Part of a small language model's weights.
Size: 7 heads of 64, MLP 1344 tanh GELU, 30.3M parameters.
Architecture: learned positions, biases, tied embeddings.
Each number is 128 + 24 x the weight over its row's rms, rounded and kept within 0 to 255. Layers, rows and columns count from 0. Numbers have three digits each. The size before them is the row's rms in percent of the matrix's.

# layer 9 attention output (transposed), 448x448, rms 0.109, rows 443-447, columns 336-391
085:154126143158121158100141137109156162152150142135137137121129167126131150149160093118100155092081159137159118120054123120082140105111124105114140100154124121100152125146
099:146112132139096116158138139097141123141149137114129134169110137118195116122127126113142181127089099094153180118096098145127137115123200121112160133125143123137140100080
091:115155175131084142136091128107162144143105131117123129103097098128144159168062150093115147140113129128110138157085152140156119128112126150160161099170129150088120126118
086:125117142150143123118153092096140139067123122143135152145154131153162150099144126124131129129164129134120116123128148121131149140188118149134115124115172120157135159142
087:126149106091152085109108115166109147117091089139156142136135119122076141122151127159152086147188137139134098135149134139132131126132130124146084122129150120179159150117
# layer 9 attention value, 448x448, rms 0.111, rows 444-447, columns 336-391
094:132144118118131110103173132147163140110149123125156140117131113178112154148123118122121125117158158164080121125132150150129120136101080141154085131128141152114145144168
095:162121085098156082098117114132072087108115126151123086105129158153115137103137111139128106108134140149142141142121111122097089138146123098128100165076120108103133129107
088:126129123149140156135102175165143119168132126132121112132139106113193108129119149133145113128144118134143130130124126096098120131092144148140154162132079099124124148123
091:158112147145141149158142137082174125118153169118096116165131155092171132096150106152144155135087128144113125156087095071125119127169114115152181153164103140116090126129
# layer 9 MLP up, 1344x448, rms 0.113, rows 0-117, columns 336-391
091:134143126119145167130105128165117094128123150063095114134122137123097152098159108106125151130133160164127132102135118142096113104123130129147114133086128131162124080109
099:157113105150087174132142156157097141140098136121139144098119102134127120126112121116138154110164125135111134131116111132156160079134132111092121153161147119130109161168
111:121121110096106123146150126174110098156154087082099138123111079173121141093099117133098166095157142086150143123134149117129112136119101092120107158116138156124124102156
099:085139122157142137177111103129128136139146154093139128156133129142127105105123108130142109114141129113097090143111117123059096121159137090130135142135160116146123104121
103:107147110080098119105101106168084109143126169134128097147083161157137107099110130146199147131097155144145134123115154055151109152141151140100141092090106167128091093112
114:140166100121163088122100129146098158147161110116135102150170124133083143159127139122167143115166180152137087111143067099124095128177148120150117105126136115125126145170
107:166141108133156124092135142109121115123106180161121149118091103107097086132121097092103116119103121113124118126097129138179117107136092097149142158109124156121152166147
102:121110101146155169118126138141138112112078173136085128119092085116119131134148106094109109120137117144082145113119130127139170137138136115115158132184135143128161113134
116:137141137133129152138153153172144133153140126134098136153114167142142124122127075122153143135157158121117150142137153121157120107098116118125094140142114125149129095145
099:144106179067102148127134147157114159137100121144145105155098164180126115203117159139116148179130114138094139106141137113143135120134089129126172138124177142162089142148
097:092143168137139101119142135113120126141143147111131155162154137140133149122083138106129106113114104162080134100147112148086114163140158106141158168131152091145161111150
103:143090131129156128104114141169150110129152132163117147123128121101163086142132152099143150138124156086129104140115102123106090163150125107172127116138127140173142156104
091:185115139120129098158088069155122183183150056147150148132165118124110108132090161137154165092111115117124109166102136107139127109096148092123095127116158125141086093129
092:152200111169115095101126139141124108144169151130156094132115117124111114141108104126076097137119117109133102123134093100102093120089129146069096116128115090124163098168
098:153080075158128102157115142117129082134145126104118146140127129160105141161117124112122122100114118188125082084138131107150147139152121141121133127127137133155126131131
108:164168093103132150098110106126139132125106127109151107136148116138115137147084113131153168174096123127132140151097102108097132139142115130119102135136144113109112080109
103:136112134094113113160110168146126142143077115131131149081159147085118133177164129160155120103122130138152111120141153130099144108097134096128152089150139108137111135151
101:170064122103116085079178121132130128112141147121153145175128137125141127123092140110155091169107164124135137110099140152121108114136112080150088132143111131151089109094
096:150113136114122153125129127130150163125140148144157130105115196167103124134096106136123137125142167121126144133120145148092087100141144132108117094136172134108178125132
108:126174143155144114148142085104120142096093106154115124151129112105129062120052091104101104140154110124098166120141097120119129126114122120159102096117115109123166148129
100:111143096126150109121118168193153148129135143132128125183145140126147080093132101110091099132096104141145129145139145180149146154173108130157120146158121117147103107161
097:199108098168100141142116120113110152109126140109150132176138142102088174125136070170116113132143139127126121113149106091113156150167127149114104149155156099123150121105
101:118160132115177067154124141157109169146134103126079108172165127136130138103167112130133139139111120122103177116136115104116094075151093100118110122146142152119130140163
101:135131155144143179119102145150122163127131088115152117126110127058150107163152139172145138119137148167164125121109066149138147130067172164093129149165137128163148119151
104:124135128145077173192119141146106137111125092136062087163115121111148111091133147130143105124115105164150129091169130148134149144145162132114124158149113140122136138106
102:160103102123068119121122157137150107128118143133126100164111163098124101143087124128115152134120145155122144129125099150130148127088106100090120120115087126148124071116
106:145094141121123121159081096130110103077150114094106117114136131138106094110094082141129140148141124157107152150130093088112138098112122111126160120149158151107121109132
097:165130129089108142128109131139120165128140118151153127127123140147093108106094140102098151125109124125146143155123114108110089171114147092112113126074137090142135071130
098:156129086096157158149082130137165128150122120158135107129175139124108118119133096111112165167096128102128171175142123119142110149099104122147104109124115150146149114177
099:107120154114143111149159155123139146125105138138114142094089128150141130127131119121064147109095139138114116110148118114137135143153127138120092129130124142111086150135
098:115105134106143155112118137121102143105078146121130132143071112125129086102109112115128103166107129124117107115135104129132137120130152160125140135096132154159164108092
098:128182141166131143102113130157108088142134124142137123121130154118140139123114107117146140182115100143111144126111138132163130114149112118135131169128149101140175099119
098:184116082138130111163132108131103149120095110115134110125132110122150108127080142075110128176085102146122114113136091073157120157121122133087094079160100111129140133090
099:125042111168118124096159131130111150182140109145166132157108123150139166161174165197109146122129130137132141116116126166141146139087119156088118106143145066130102082182
101:130112146196141132100101146106122114131135109114138133125101111165142091114147138095142145135104108146127113090119136112078157139090145126163118123116099126165110103110
097:115115082086126149122124109183147137159147089131148110091188105113110124102119143114130129146111131106096117106100126102144092149122110066131091133158124110136134119090
100:166159115118122145141115088117170157162120147093148084145105147104147144134181127137099115185166122172108128100106146112143162120095094123149118084120104096141130138127
095:120162174148109101085110158101103152118134101112179104147143130112098138113095118127139136142178120107135096086106059134118117106116138116156164118177136100103103125112
096:123135181168131142104091159183091140139106147096185111168142126107111093084097127125131142149154134123141143149121179128082127102134128122183137112095139137123158129122
099:095118152141086108124178115148096131117134114121104088113120144160113145113135145156160157141161098143116085110130148102112107129100135096169132121144117138171138144148
106:106127126094114112157141110136147165106121133089111117097142135125075128109076159141134110104141137123134155123154129089078119106164156130112142078124136103131131119151
101:131107121155079117147135126140151098141138172109100148119138104146141132137116107107146116165115143149144138104097097149153133147137089082142112145116102128137119129099
119:160111145107146141115100106151118129129131114122118152104131127162164134127148106102125159134145091121117164128176157150141167157098159141132113100143143178104157101150
101:105168135146180133095123118105185137098098134151173065119110125159153090131139123181107123134101151125150141115162166163140159129135129103111149123071121095118120156137
094:184105137088085156147141104142139121127094129118104120152133149099127090119139174170112118142139083183148109132103156127104113153128170130100121136112154125136084126128
100:151140139157116163126142124158111125116102130105110128167153110137169129129116146132116101130127117088097081114136161160076150119102202137088141133136132134133119122148
100:112115123126126098133127111116085096156138139130124117127093149100122089104127137102125114157108161137132164107139118150092078147127129123100153140132164137183145179144
098:177145108143121116166128123114155150144185122139133134149151158111110136127141109137139084148099125141137119126138144123113124157103155125085123109156135145106092106157
093:169127125176138095134127138112100133109132101167090118159120128128149119156121115165136098103167140131138147097154140166130150133141097174167126078125089127146160094149
091:106093108112119132135083152126173111131138165104128112110134129129172103154133118099135147104156141177169124123117123095095101125111123074113097118133120161094158102140
098:098124107150104128100124128096133085139135128074110122090116141169089149128091111082112166141130152164097110161129086120127125113165144130145142116141140109119114146150
111:094143146163131155090172122111121076112127115152143127127107172125100086113154139102113168140081103121150137145145095130145166138167129115122129151091156121084122148099
091:125170127132109101141131146138120190123149118161134114176093135136150119107130127182096140127088045068134140121119095147087141155087113139200099098088128150109131152148
101:125110151095111131150155074149125114141104103096084158128156131088129127141161145117137139120155138112130085114144110110130137124125151118097142139167123116110148146143
096:130139132132137155112192109172157125166063124092155126145113089090183135186147095128127134148161145168120125147127105171122159124149116149139136069111081106139109139172
094:123125141172113092153134147164098156098156105137085114154082122186144147124157074112183105107119166145132165096149123133142117114177112145147115117137126103106157137140
110:089110132122135155134141124155111130192157129106153150146114121153115114148130150133145150078111082102163097114127116143153157132150105081140124150085113158171152136117
103:134166108124142150132102097157133104134131159141128150121129107123164123129142112139140122138102145076111191145098133132132113138111098138108149152088128134134112115130
104:188119168106150135127117132067109132125110149152107130152155132154098144141113129106145122142140156128132138125148167175088099178116140143127137154124144123120138174092
100:163150127126137151129148132146132142141184094141126164152134127117162147125151130128129151155119087131140103142115125116085177179104169099140147135146129158142154159116
108:098104156124131133133132097129146149119125127145138128119139162125114139089132109183148082107118133167113130096123126083104114180150170149105082156110098125153151125115
090:120094152137181144122119126145177149113106120129135124105138156084094125135139127126119107134158127128116123130131080112111131104146147131106087142140119109186136136137
093:115098071137147104164121114143135151113154153114122169120116152082115121129112106133100142103154113099145140142136126126102149140171123163120135083115118117127124156104
105:141111078088140117183138134111126067103132126090131112153116152118098127113134148145135130161138127120102125110104137125133116096086127091139105113082107163181107120146
106:138114085153151146162149152134153132140108158114121127160110160110116158178138126115123112118108155125129140098129109093092159083194135120160088076143130144139136129105
109:124103143116089110146139115134130167105133158115129121128133108129137141106139171129125099129133126074135115120135102133169167105072149124122134073146144145187134132174
108:098095163148151142092098124151165149143072139113139117153089111148126054117138151119135102154114164101170129131128131139169090109107161140108135132126115140129128129117
095:178143154095126140115137185106125130189131129078130152134108157138101137065101133107104134166091135112128118146141133094119116152121126154153131133124099144120125126084
105:115117143106123163153105130134087132075107144106098104103142128124147125138115122123134117134156137123109125149117086093150165179144124130053110126128124122107117145136
094:161116155132105111104121098136127136094126129088170141160183103176110110155152156106139119121102149118102130120155106171157126145141139132131138111141097126130119133152
098:207144126162138114129165123116093112154146110102122117105096150163117169117127114087140117132170145165109189121130156114106182139114103112106147107115125138182170092154
103:151067122115127143132161123134126112147142132126102159074153140122087150135131121119128130172199095142115127088167104102122138147094146050090153127168153103114097157177
086:078110113113145183127141167149113103089122109119145158129118084158118179132156106143110108188109148142155157107144147126123111124109146126142137085113143141094153134111
109:108129130121159149112102127145100131154123088125122083106176115131153095095120152138144104143068120189138124142149120128133178138123113138137122145103082120155169123146
102:108146128149128129121106120147124126097115150149165150172127133130150115116099139156162127140167117104113137091093135109121140100085157112156111106118143146116163117129
097:136133061104106128170117117143122124089136171070114129108136099122172173156095137078094129097120090120153162106126150134190157109115111073080141121175115132086103133108
099:142077123115124135174114074171082119118103126143118109145173132067143101169148136116169111151125122153149144122112159106115137126158111120136094101092111121078152137142
098:144153108130138140128117166139099145126184188131103148107125165091102168127110131143134117152154090113129143119146096141114159106116179107109138080109063125149171130120
097:134099173108152075089164126167119158130159158146087150094092150125124159120190106127169129165162163132138123154106092096126088143111088101145115113150090125122116094105
122:137180114132157149127104107114087120097120143133124112205133102159120119122140169126145084104111129116080116118114145136140098154115187110121140094102116144076113134129
097:151127125157154147133169115135033149151132137173147123119114127136127135149161114149095142108108154076152102116135176139128137186148114080154118144158100099108148155159
082:163106148164120133167110093131129126124092129140120089151105100121128105134158110149168107135132120116114194151107123132149154096094109189078133130163096143159127148143
100:122121173110119102134138109149145098120135103157181153114154122176136123139109122181107136129125094113140139125142147138140126121119131102125176113182162132096138159163
102:107099123110121159134101108134121110110172127123120147125138144136099147097105128088154142112162168098197165131114115130126168129099137107138143136064102147088121126177
102:096128117099095135084097119145132127106125128083142079100078143128123149115160137102197133124170080113144117127155139110093140086117181118098165148111114192142116127135
098:107105107111126093141098100152145145126148135143117119123146105127097135120100123109122143157148136133073087110131113091112137161089123089114111130169152088098081141104
096:107091112133046128112161121135166112126114126113136138175126159088087148107132136150127137121118102133104152137056089078124126085138099123122122130149148127151158109085
089:137165146129129136179125161125133153105134126121107094133195134117122150085165124090096104152136117084159128152142138173090155115120119113132171090146106167114132082122
103:138103124154140165149177113168141146112120136110096150180116150145152130122112096153119102155113143116107106110141120110120106190129095185074140114135080164151138112117
091:132097091103111127164134123165123071105112101107130117133136117105127146108094117111174119125166089129151144073101105122113100126143143114126061141147131101102175150106
101:120167104162120099133151147104135127147156143073126163157142147164110104142150137107176095100144135132124134110122146116144154095112158141098107127094099109159102162151
088:122135118150106130130152141136138142166132140102156147106132124133101144124172109126186144153131140178165128120091106137138162168085124109109132062139061124099137142178
093:138148130157146146122128101114118174171117151130140131137115124109077125127145124111118170145121150137116092157125177165109143105142146142146096095139139136140171120170
090:111151179117143108096125112129115155101103120105151128130119121128102106130108161108133111147164173112149107123127139139135100142139122157044135139137108123134127121141
100:098133118148125141181121123096121155104115120138157080113119146128113123152139129142122136117111147116162146094095143135173093119139133160117137138156161078129128082169
103:109160135104115141129133135150084107110126089145138124120161139129159142149133144116144091109112140073148075142122136095135142123081134115115139131113145154112136141108
098:100110163096122140100108101135152115140142140100130167168150121121210105125123160163111113105183100120133141093150121169096107134107188106131153143121144128122134169147
106:142133069087082143099087132140093142162152136097122155107170161094089132129173141146087068144135118128136185148121134167116140131128170156107087116082132166122110140112
096:121108125128090116125108140110135085123120148102122120125155171105112134137132156109114089118139107126112143083122126116075098110099133171149097062146097090110139148154
097:123144103178130145052139109100138117157117146136120143156100139154128153124128122144086112129095136082148115085119148143060086066135129142141139087109115107139131090158
104:125123127104129149168137129134107148187146129114107095127144121109148143196103106090152152125112137173143171110076128125115165159135144076136112080130164122121130138139
099:130158141161156158139115133104141185148167096131095124123085135160130141141125107130108127141155160168128116096143107094144145137150129119138162116124154126117094126146
095:167142117149158113129142123080132109138129119156151081145108139122162140146116108104092134164115121083143120173159184112139102141165153126118124138148127175090157128125
109:124156081090083138090166118108157139112129115113113148142127116157109115114125172114136096123074120108136139130160148121107112123121159115135140124112177109112111103118
097:142115139115104152144133121119168133095144119123137097129141149136125147155103122143107102131136126166117138095128125125097124163112116115125157107153141114120111103169
099:137121071114083106179122162145145121174092119163140160105122149124171111083107092149122119120121139120121134123140135142109143127128152154134125166153126142162164144119
105:104093130132144102137125092123156176086167149120114118104109122116090110107177143125099173111089151130153121141120138163077146121131086119135093123133122123077141128110
100:127149164161138096100119132132110110113131110132134137103171143114114133142116169102101162144136112098117107126180126100104094133161172101104157156114115114140137168134
103:129097131113153164122151119115137158115148165157126132160160124130138109133085091070128125117092136108161110150106148132133117125133124120162141133112123080154150093156
107:148137096116111086097146109099139117182153138112140116139156132101152148111129148067154174124129147153106081167147107159126109122121139118137160165192152113166105162124
104:162113115139170107116107153113133120056105137112135112124088127144096140183095126106159124105137142129102102121119084082143167089170145130119131169103134094141126121130
099:116105142109158149096124086145148129173120109167138106124182125149093124113149173111121104125146141122095128148136145157095130161108135102121111136145097121113103119131
101:128163121144088149126167141121151120128098149109141120124121148103127116074097103134166161142124084111170123109152129156173108116119131096161139149132137139133106151141
100:161136183114091079163121087134143120162114146134126121127104142126134151121149130174097165166108160160155133146168082129089160171107133104123150118133125122111141138113
099:102131133117119126104153141141141133157147135098128124135130168128122166155126134113119167128112136127151103141141121131079186147087109124114075114146157174138148156128
100:157139155119115120157122149130084126163147141135103132144084080092122123099110112159120131177115151160134140138125080114132141109121134050115116124094145122107140176142
093:119129133104107124121149102155130121109125130110082140146095139115164132140135139145124101068144118108151121201131116117123152115144121164136142125132141102126093099139
100:151126151166133117187133099146132124106122135140105091120125117131162138107099100145162130101115151135156128106098177155142148136135123167094125200124147124138126142165
# layer 9 MLP down (transposed), 1344x448, rms 0.121, rows 0-116, columns 336-391
098:097115123146069102097128159103133114130119117060152111117166091089104111099108130142145138084163118129078130115123162100136108187141120092095138129116144176148172110076
106:110126189099110157102114164129117119104130150169078123119125100120131135171123170086094140115175139080131146140090149135098112141137147109113161091143146130179075153135
098:140127096109126118152129125141088087134146123163115153131090114168125110134134165098115164132141149128132184113105133144076095133145100117149135157122160121173086112130
095:147150132145105083147124068108137123066131104135110098139169116079164120093122134102110152148149120100140112164154161129132114094102137181146121157130113143111150161146
103:068118154132122123100160098115134094136109108169127118130105132180145151101111131105136115091120134099135098124115113129130162136166124149104164166172142130128103112112
121:099155128078128111088103116149131102105150124128130158142149149131131096124157136090120123113185159170155055139111107123150101116118127140133141130140146109179114118121
106:141112103108100115096141165136121110135135151108114131174102129092085114127151136175141097113076157106141077101119153105151122149119121057079122157142128168086175122133
098:106146130122148149113168115141082138135147148137125177164119162149132133111098114129133138089130133138100109118124132138129107115144114124153094129136111150116155123122
108:135121143171147138135170150146114155139136070145118113148153133116100100098150100095109143147105099124135086131119166152129102118098100112113085158169119105124144106101
100:140087146128142162113109139136188145091123102159091128135159143115163123143100129164084134166159131157111133110108139165140117117136170095128132155124103125099092133138
098:123129153127184128145134115122075148151087083145095136119084106120146167105134147095154151117115152121091108078143099143161098124133170128173133124142104119096120153115
109:116117163135140154128111128116193099077167129132112090112111147174142111134140169088109108115101158100144113152117090117109125130106084136131117152125118164168139134116
091:150119119140156131090146101152115174146101132151147156104114133081127149124112142118139088163062109147139107112080101142128167069099125138119112136135127108130119076144
099:126159051122139116133144118114106102165084107117139152080103111115118143164132162136138119120168094142159154171122145051134136131125151116094104139081151098093120173100
093:158124112138156115175160117123117102110187139138153138144140166106110140154121112111143131152173142075132139092131108074129104136131170159105117119098126158154085133119
109:153145101127079157085121088118128117131162089128125133167137109152151127134132123121150104105171113128146150128141155135127145152152089135148084085123127139115138155099
100:103101159129162111141158142121125147106105096147096108146128109144128149150133136105076150128143145155108154179135157117105167113149187164121142122106162113124118117124
103:127153138120084143101099076106133113149100109146207131171141211159128144120112159141120127152155148084112109125150127146150168132123123128165140118119131181108090080095
099:137124101130098126117123147118143118171064127099171111111110117109122117136167129152158122095098161159116126133129118103150130092124136108163148135101122175089156135144
103:114123107126176119085156130117178087150120098149120152156099113142153131142105124112092135106119132134115158120079149155101116099165109152138115115110142126141120154164
094:122128106115132099142181178079085159082170113109106106155159120118173131154129100127184134121119088163101116122165144164167115124106133198151099156134174073088140152154
105:145135139101112125125135118155116137104153152151128141141127137155100151125095104163109153091101078141143112118095149143118172102142126129126126167135167118172142122133
103:131124126136133129147125156146113064114143147154076154142143155113164109122110122115077127163123138118110095122109115127102112111116081110175115119182152100106144130113
101:126141132135093126097176109154081117096147116115123106113123130093125116161131144136162107125115150138124108124108120126130133089139155219131139116113129147125128120157
108:126149127167120112151154196084101091122099119078115120116123127094132068094150108133132108101127132145157129133116141139074110093135122145133148140189132118099128078125
097:111140120093118132154084155131105140110174075104112135142092141114118165122132116132101119150111145150134117148146120136134100189143151170088146142117142130101130121127
100:109137106084130095120159148111118091086114102106131117109108137162102107111130109118108175129112146144112133116150138136104145174087128107121168089171102162109103087130
093:109086125137079133163142124093101074114137116139146105128156151106142196152128111130111123146132095159102121146093121137131103155143153121142131138106190139124125126150
093:127150152098093095161186091122126106147146082085137139098132098133084108155133130154128131104119092110114150145185143101160132091122137109121129145131091105111104125127
108:142101133164119091162125105121146115072125130101073123167126118084131110078102127140133101130126094141127121166122142151132101116151111133140148128094158120083143113136
098:138098100064146159118144145118152165110085142113160154095147138116152107128113113143122127117138110113106178152103131097174125103113106162058132134100113083157122143115
103:092119140158107125094124142149156146135078169106137134117126140123154171104099136145143132146118149122132108138145158159125123136111116114145131124109094104109147142123
098:163125137143099119090127152110158125118162110145127127133110156137118092124152092131148110141068121130149125115161111105171160124079155096112134111112113138088105126158
102:112145124156167139126105090143137139113113098122136142080120101198112145149129099143117151090140112134104097160125141121134129109108126124117116119088147138087156068110
095:162127103103126125079114102124158113160116087096168124124153074125095116128159142134107167153129142142128096160098101128127193148136134079108122141107130134093155143078
093:159124134098124162098145134114124163139161151175119159113116091085169100134108110125105106103120129121113117100126179138115118158105149114090120130106108170134122087116
099:120151137160148133133092117097180090100106154119106108097142169142114111105099120154122135132125117125134119122106127124138075105151121127103152104097129157167139123122
096:092153140164110092163149137156106126150129138146111104106134090147133129152139159127115126121066121076143101096153150123119097136144146150106130146118118052119139153146
095:149168115129132123128144119130146130095143133139134124133147096151073107097142103134076142136115129115105165157114135131130117139147138141164118126109074105084090152137
097:103145113136095083101152105138146105087155132126130084142125143135133161141167111158142125137111156113173162174129109102122123054092097069087107092121107127140151129064
083:148123112128165109127115126155120130126127107117127102164107118112105111147128126133103104133088143150096146075147103151136095153098102126134119153131126132123144116111
103:107131166137126152085133120145117144112139179059093125096125117103138150115156125158153096139093133109120173105138124146162138130113148078146117152121138107140109119149
125:098106136117131138120108113128156135154137145144121148081153113087141126158121116096118187141184120135133138115168133146139107142157089165098133083093130097123162102173
103:106133157109160112111097090120139110106147093147127133093114147108086114149131167140107151142169147114128140064110095147106070161139106126089138116109128176111162117140
099:083152127124151107115145119108132130092129072121117095138121154154134173091131128102134108125163136102117161095093137144136142146119181140183131132117120136127109132158
099:119175118107131125092122132108137139137122172124160105129108150095106105127113100132158127124130134145115118146146132159151108148117126118142152088109159108112117129132
102:121118114142165146150103096154156133136129095125142136145124098143140162094123108113120162146118130145096097147132146084129147105110115116152100141152133115141106114124
093:143167107135146141116147103114101148125154111129107089124128164163117128151071129143103075062158135101118127079145111133119111158101130095169100081123152130130096133091
094:154131120179104128101141149159150142106125160131146095127124164131178136126150140091096113148139093102124095130114136119129148136107134151137123116080153099056143143115
097:126126134073121149114087165145116172104133098110078146163104114109129109116167118136126119114127110142093167146094144139197171106092109136108108115166133164159128159127
108:079127159079158112121090086108157123131133159151128138100132143120148132099149124124141108141082142161138172123136159148144108105101137132130092091162168196124161118131
103:168153121086086135136136151161140137096091186161124073123145145166085121082108116141130138149126155148129100133107063146134177169138151124134084134142130120132122121150
090:095107146129163072110078146145133141119159114161111173124109129123079123144130080129150134097121112146150129109124123112153108117164154117156129145123100076134173160121
106:126097125116130129082118135170088090160127076110108165091142094147129177124156150133157143118098109126117138117074099104119123127151129171106120125122113087133123166177
100:140128141125152142142141100076130123104137125085142180150152115087126117099136153105093174092153140097122148147129094128127130158141108127101154136163146166113126110109
087:141105170118155108092142119112132074109131124124144144166136160118135129154119121110099138139130095144099108119102125159152129160095075140138113075112145114105105104091
109:108163118130131134143098129151130151128138109131157147123117140134078114153107148175138097124110118138160092109111068133091145107139091132092114092086106128125115155174
093:108156148109116116114076089148133122147122133142133165135154076129160164145142127126102141141064109093173088180104137136134093112118071128123132119089102110113148144115
102:093131151105086125114129130114133144104106105134160110145127139061148128121154129100138107106150125148135132145130115120102177107126134078151112097112125123121140161133
091:100149166076083116118142123114162104136119188113128124140101106109150134126117155092179137105092151115135140101122128132115150099101114164152111119143120156139134132076
101:148081144083157133138135164126112161119109101141072093135155089139153083124087133129105124122125157172136142097117126159115094142118165098154103161118136149078135086148
095:120138108076060097122153134096123142167131160132170139131120122125145153135143138137153100132130117158143116166131139137109153120095118118136173144160104145114128116151
098:116108144100082125091154141104128131136100077087119110117113119134072090123125120154133117114126122143098140149147108132110098139126116098104114151129144069148109141139
105:109149095105081119147143170105148093204100110150146159155107132152121136123153129113149146130103140098187117097155133084148133144163157126113162101114101145127115126103
097:126093123106109111113115090107161128119117151101110111100127134113152129135118162112149139187132151149169168124078107145141113132116098123092131125124140134137156131091
105:146122144134090117142104130087140109128150117135112147100092165126122146160163102090098139098134111130134115106123091136162141108139100079115087109119156142113134128140
106:153102109163178153106099131187127123138127129116118163144130090141164123169172150145123101108104092122129130132109163155118085147109135081109140102115093142104154157133
098:095101137147111103099162097109098127100166122154133107128131153104152115137151147133107150158127137094125103102145109106111141101091108134090135168126162093134180130116
107:145127132102112136111069054095133161133137165097138113130108132171104097153121153119084124140133123109121101154132107141108128137090153099165098154139120176115105117132
097:171145121161136062115103148137162114099132077107112112176141114093127160158099137134087108112155128104133154145101153090125110131140090183124146111104114115149101105126
095:154169101130173120122140142123067107057123115121165138141103144181086108163122136074116132115133123122156097133117135145115121111143102145101125098152082131115128138102
096:115082095132070119141141124122154120114092066133105140134145165090091133127167110092141117156158110125145122123154096117160108108143120019127116120080092162111141134108
094:126110122137131084128107123132145110156125147104093156154139140110103105172132154133127133144102149144095124140150124123083153156096089119109085126119127100172085154150
106:099109072109159102125135139124140120127076122113176103125156171147138172107132142120116124114113131163114126127124097139139125119136137064123165134146104106099113110169
100:106133133101136144129098135101142158124160125168114149125123137124144086107163107117115129139108125126123132128121113139127175144119154052097155156126137111141146159144
089:183131076122116133180114114142113123136166123125133147066111149157113095166087118125119147156123118125174147103120085116137098092081127132131189160088111169127132176085
108:128101133148139111129092150144128127114129172147096133141093129097153118107128134114133152124114084140141157142137087110094093134129148124129102147143119132142139163122
093:136118169109127164160126120102119082100114058151116124159132165120156171129147114156135089113144101126164124115147151166128152141109115116138134132118126133115114130151
096:121114111121123149148126136118131114112091106136168107135145116106122117124116157094081137127081097109104141122123140119108116108144146147137155185134174137131106126075
116:129129089110127145110139100116106126133106134145101091160153100107145114144136151153161067134125133155101116125106131146136125143126154117116123137119109104132137138121
094:106147144140079082121124145121173119150084141113182127123120115174102107107105144129139185121159158147098081098128138123110127122146143109126121130134142118102099112134
090:105116135141144147138145153105140167098161115167124150172126158068131131129142166137126146076113108134093149086144131109102112150116193150157121129132126122129103127157
104:120108088103094114125081152160142120134136118135101128129118163178086140128135062122110109135103131084069158051154144070134141117089121106124112112114106113130165117093
084:167126100098140107100134122089132141113111153140115130058147146083117129142197088125134143141144145112145163121128109132114130163150109086115156175141152127129120129138
096:096138137173106177106075137158125114125146142128147122105070137144104086134171135158111107113157117135134110104110133100081147108187145100145131138119121191124130152116
095:139132143129090125091120146113167153142128121081115130119128128127163150134160148118105127102166134167107131124124113178114094107157087176083113085097116151179123135086
108:106129127144159174131092147093075132095137115163087138112097098122154110125126147109124138107121153143103089113161158138089128195142111139145164160139110116098117117140
097:109157082161084122118159135151141115103091134133111140161137092142141132172161118135170084138141177128114148145141128106098142112135072161130117106161136115160099124139
100:191146108140134149116157157111148150141100157099129185122101084090124127125133115153149128148095163126109148111147116117151126142166124185103150114109119142109120125081
095:135124081102125111116159097094122097126182160138148128133107145128114131111157141166133125113090082096150110126114121121141092150129168084120109087119133135167087113104
095:121123115126163113143124159156137116188143122109125135127131113128149093116131151133149073122085157152161157112111118060158105143120069133090145124112123130167118123155
092:130128141153162176120133119103099126144092106110080104150097143121139110132141132123154132155126120096110139132171174153128104080080139118113088097121140162096081104118
093:118123101114137099115138093130085087156137108124172123171140154097129094129135131116134157135093102158151172144166147101121079140140109131144169150115154149129140137131
103:097116115116122074145121119115152104162109140122126086134122095130128045135148098127115154118141126159113165114121127093122152104156184167122109112104167125117101114119
101:119088160127137131127128133143151111108134155102088142089123108116114106130093151085142115138158082140116128121176170095139121093150136101130117093133126121137110128137
104:100099131115103135114110138127125118114140117125186114123144156127125090120171147104148134104116172076114109118117112098091168133123100144110149123095142154119125149125
096:143120119147136173121130138160161132138114126086130101150111160124130172136078147120156126151148134127107144142132122135125124093122157133130124136108098133162089130125
105:101119153097132109197129109115102116129113171127133132103134119087156133140133160180116128098131137166100134115145144139117102105125113160150128176101125122158127128123
092:185115126153145180111135120119127168149138120173107134145135119073165091145138117093139188149127111176143128141142151100136143145168112020106122089125128106113126114150
106:155086134132100147166084216124128161111108092124142169095109158122139123137119133122142123139134114158154087145117086141099186139089148142129104161151119155111111133101
088:128143123122153125133079121096091114107164093129115147101151137165055143168139169178096129130139124074125132123146153088125113089143127061140122138117140153105168107107
101:137177112119100157088102117136121147071106132171168151129157170111137141135149116118109168125129115109124120144136150125134140169134111127120134121138108175141110149149
091:095147160171141177136123128074098126073138101140041167117122155130085143111161116115113132167144131134125160137126145149123118140137129160137132099133165112131142145142
111:111120130084089137128155129121108137069102141115102128083159134159093163087095177129181117100160090099096112155111099116120152104103164155122129111125154132160140125106
094:092118122150125090145094141148111123134095141115095163117112163132120103104053068130117080096164049148103134103130118092116120126111133102148139135108111124152135134144
097:149123117099141140107121162158186114128126139128120118143100124118133117084107129151135078178169103133129157151143122125090123109169120141129129161134149162171138154169
110:121105146174109139126141090119152096127157085131169164155134139117139118104087100129145136120122153147109123172092129126057138148149135157111117158116136087085160122097
104:098133097171161137106159128112123120155124110128081144103139124128156139134114148137119132145120141128130115171124141102134109110077092151155153128152140164132135145113
102:130156117117134174124145119109113140109079140100137114154130110174119167130129114119138113159110084146112119125122122135131112100120104203119133127169108094132157113132
105:087133077108166105150159153112160148122113100141134138121165058088092121126100139135088108172110122111171099109128163158117143141142107197125136133125148111146141121114
107:133119163158128119112133137074120117116095157104145148132108116130104145166141131159108095177138128126117101156126130101103106112145123185166152105137162128115159103107
105:160108141117137145138132105158113136128105161135059113081148116091105147128120118114154091095106102094091169111131132142106158147136092157185147153120111076117130116139
102:107081105107143137085138131091144140178105109124126140091104174106136132108146131140154139138133103161150101133120129135142101088105149199119113135127100095121122136140
104:107153144111109104107125120068140105129138081120141123130144096142154150148110103123104157137143140151133151113110103133172116104121151114130157124111148107114146130116
098:107133138121137162155077141138136130149128145137131132119142103178138152133113162164136152148129094120115142129127135112145107105138115078115145124166116124126126144092
101:119165176141096097123165168128161138138135095096119145106113090108125129088145115153140157129096145131135134124107143164089116126123169075176137097114161096113094094130
092:126115130076132129163122146098088115104121093134134139131097113093107128117107141092147112141076136108174152164136146122134131100117137111131120122157082122159154136160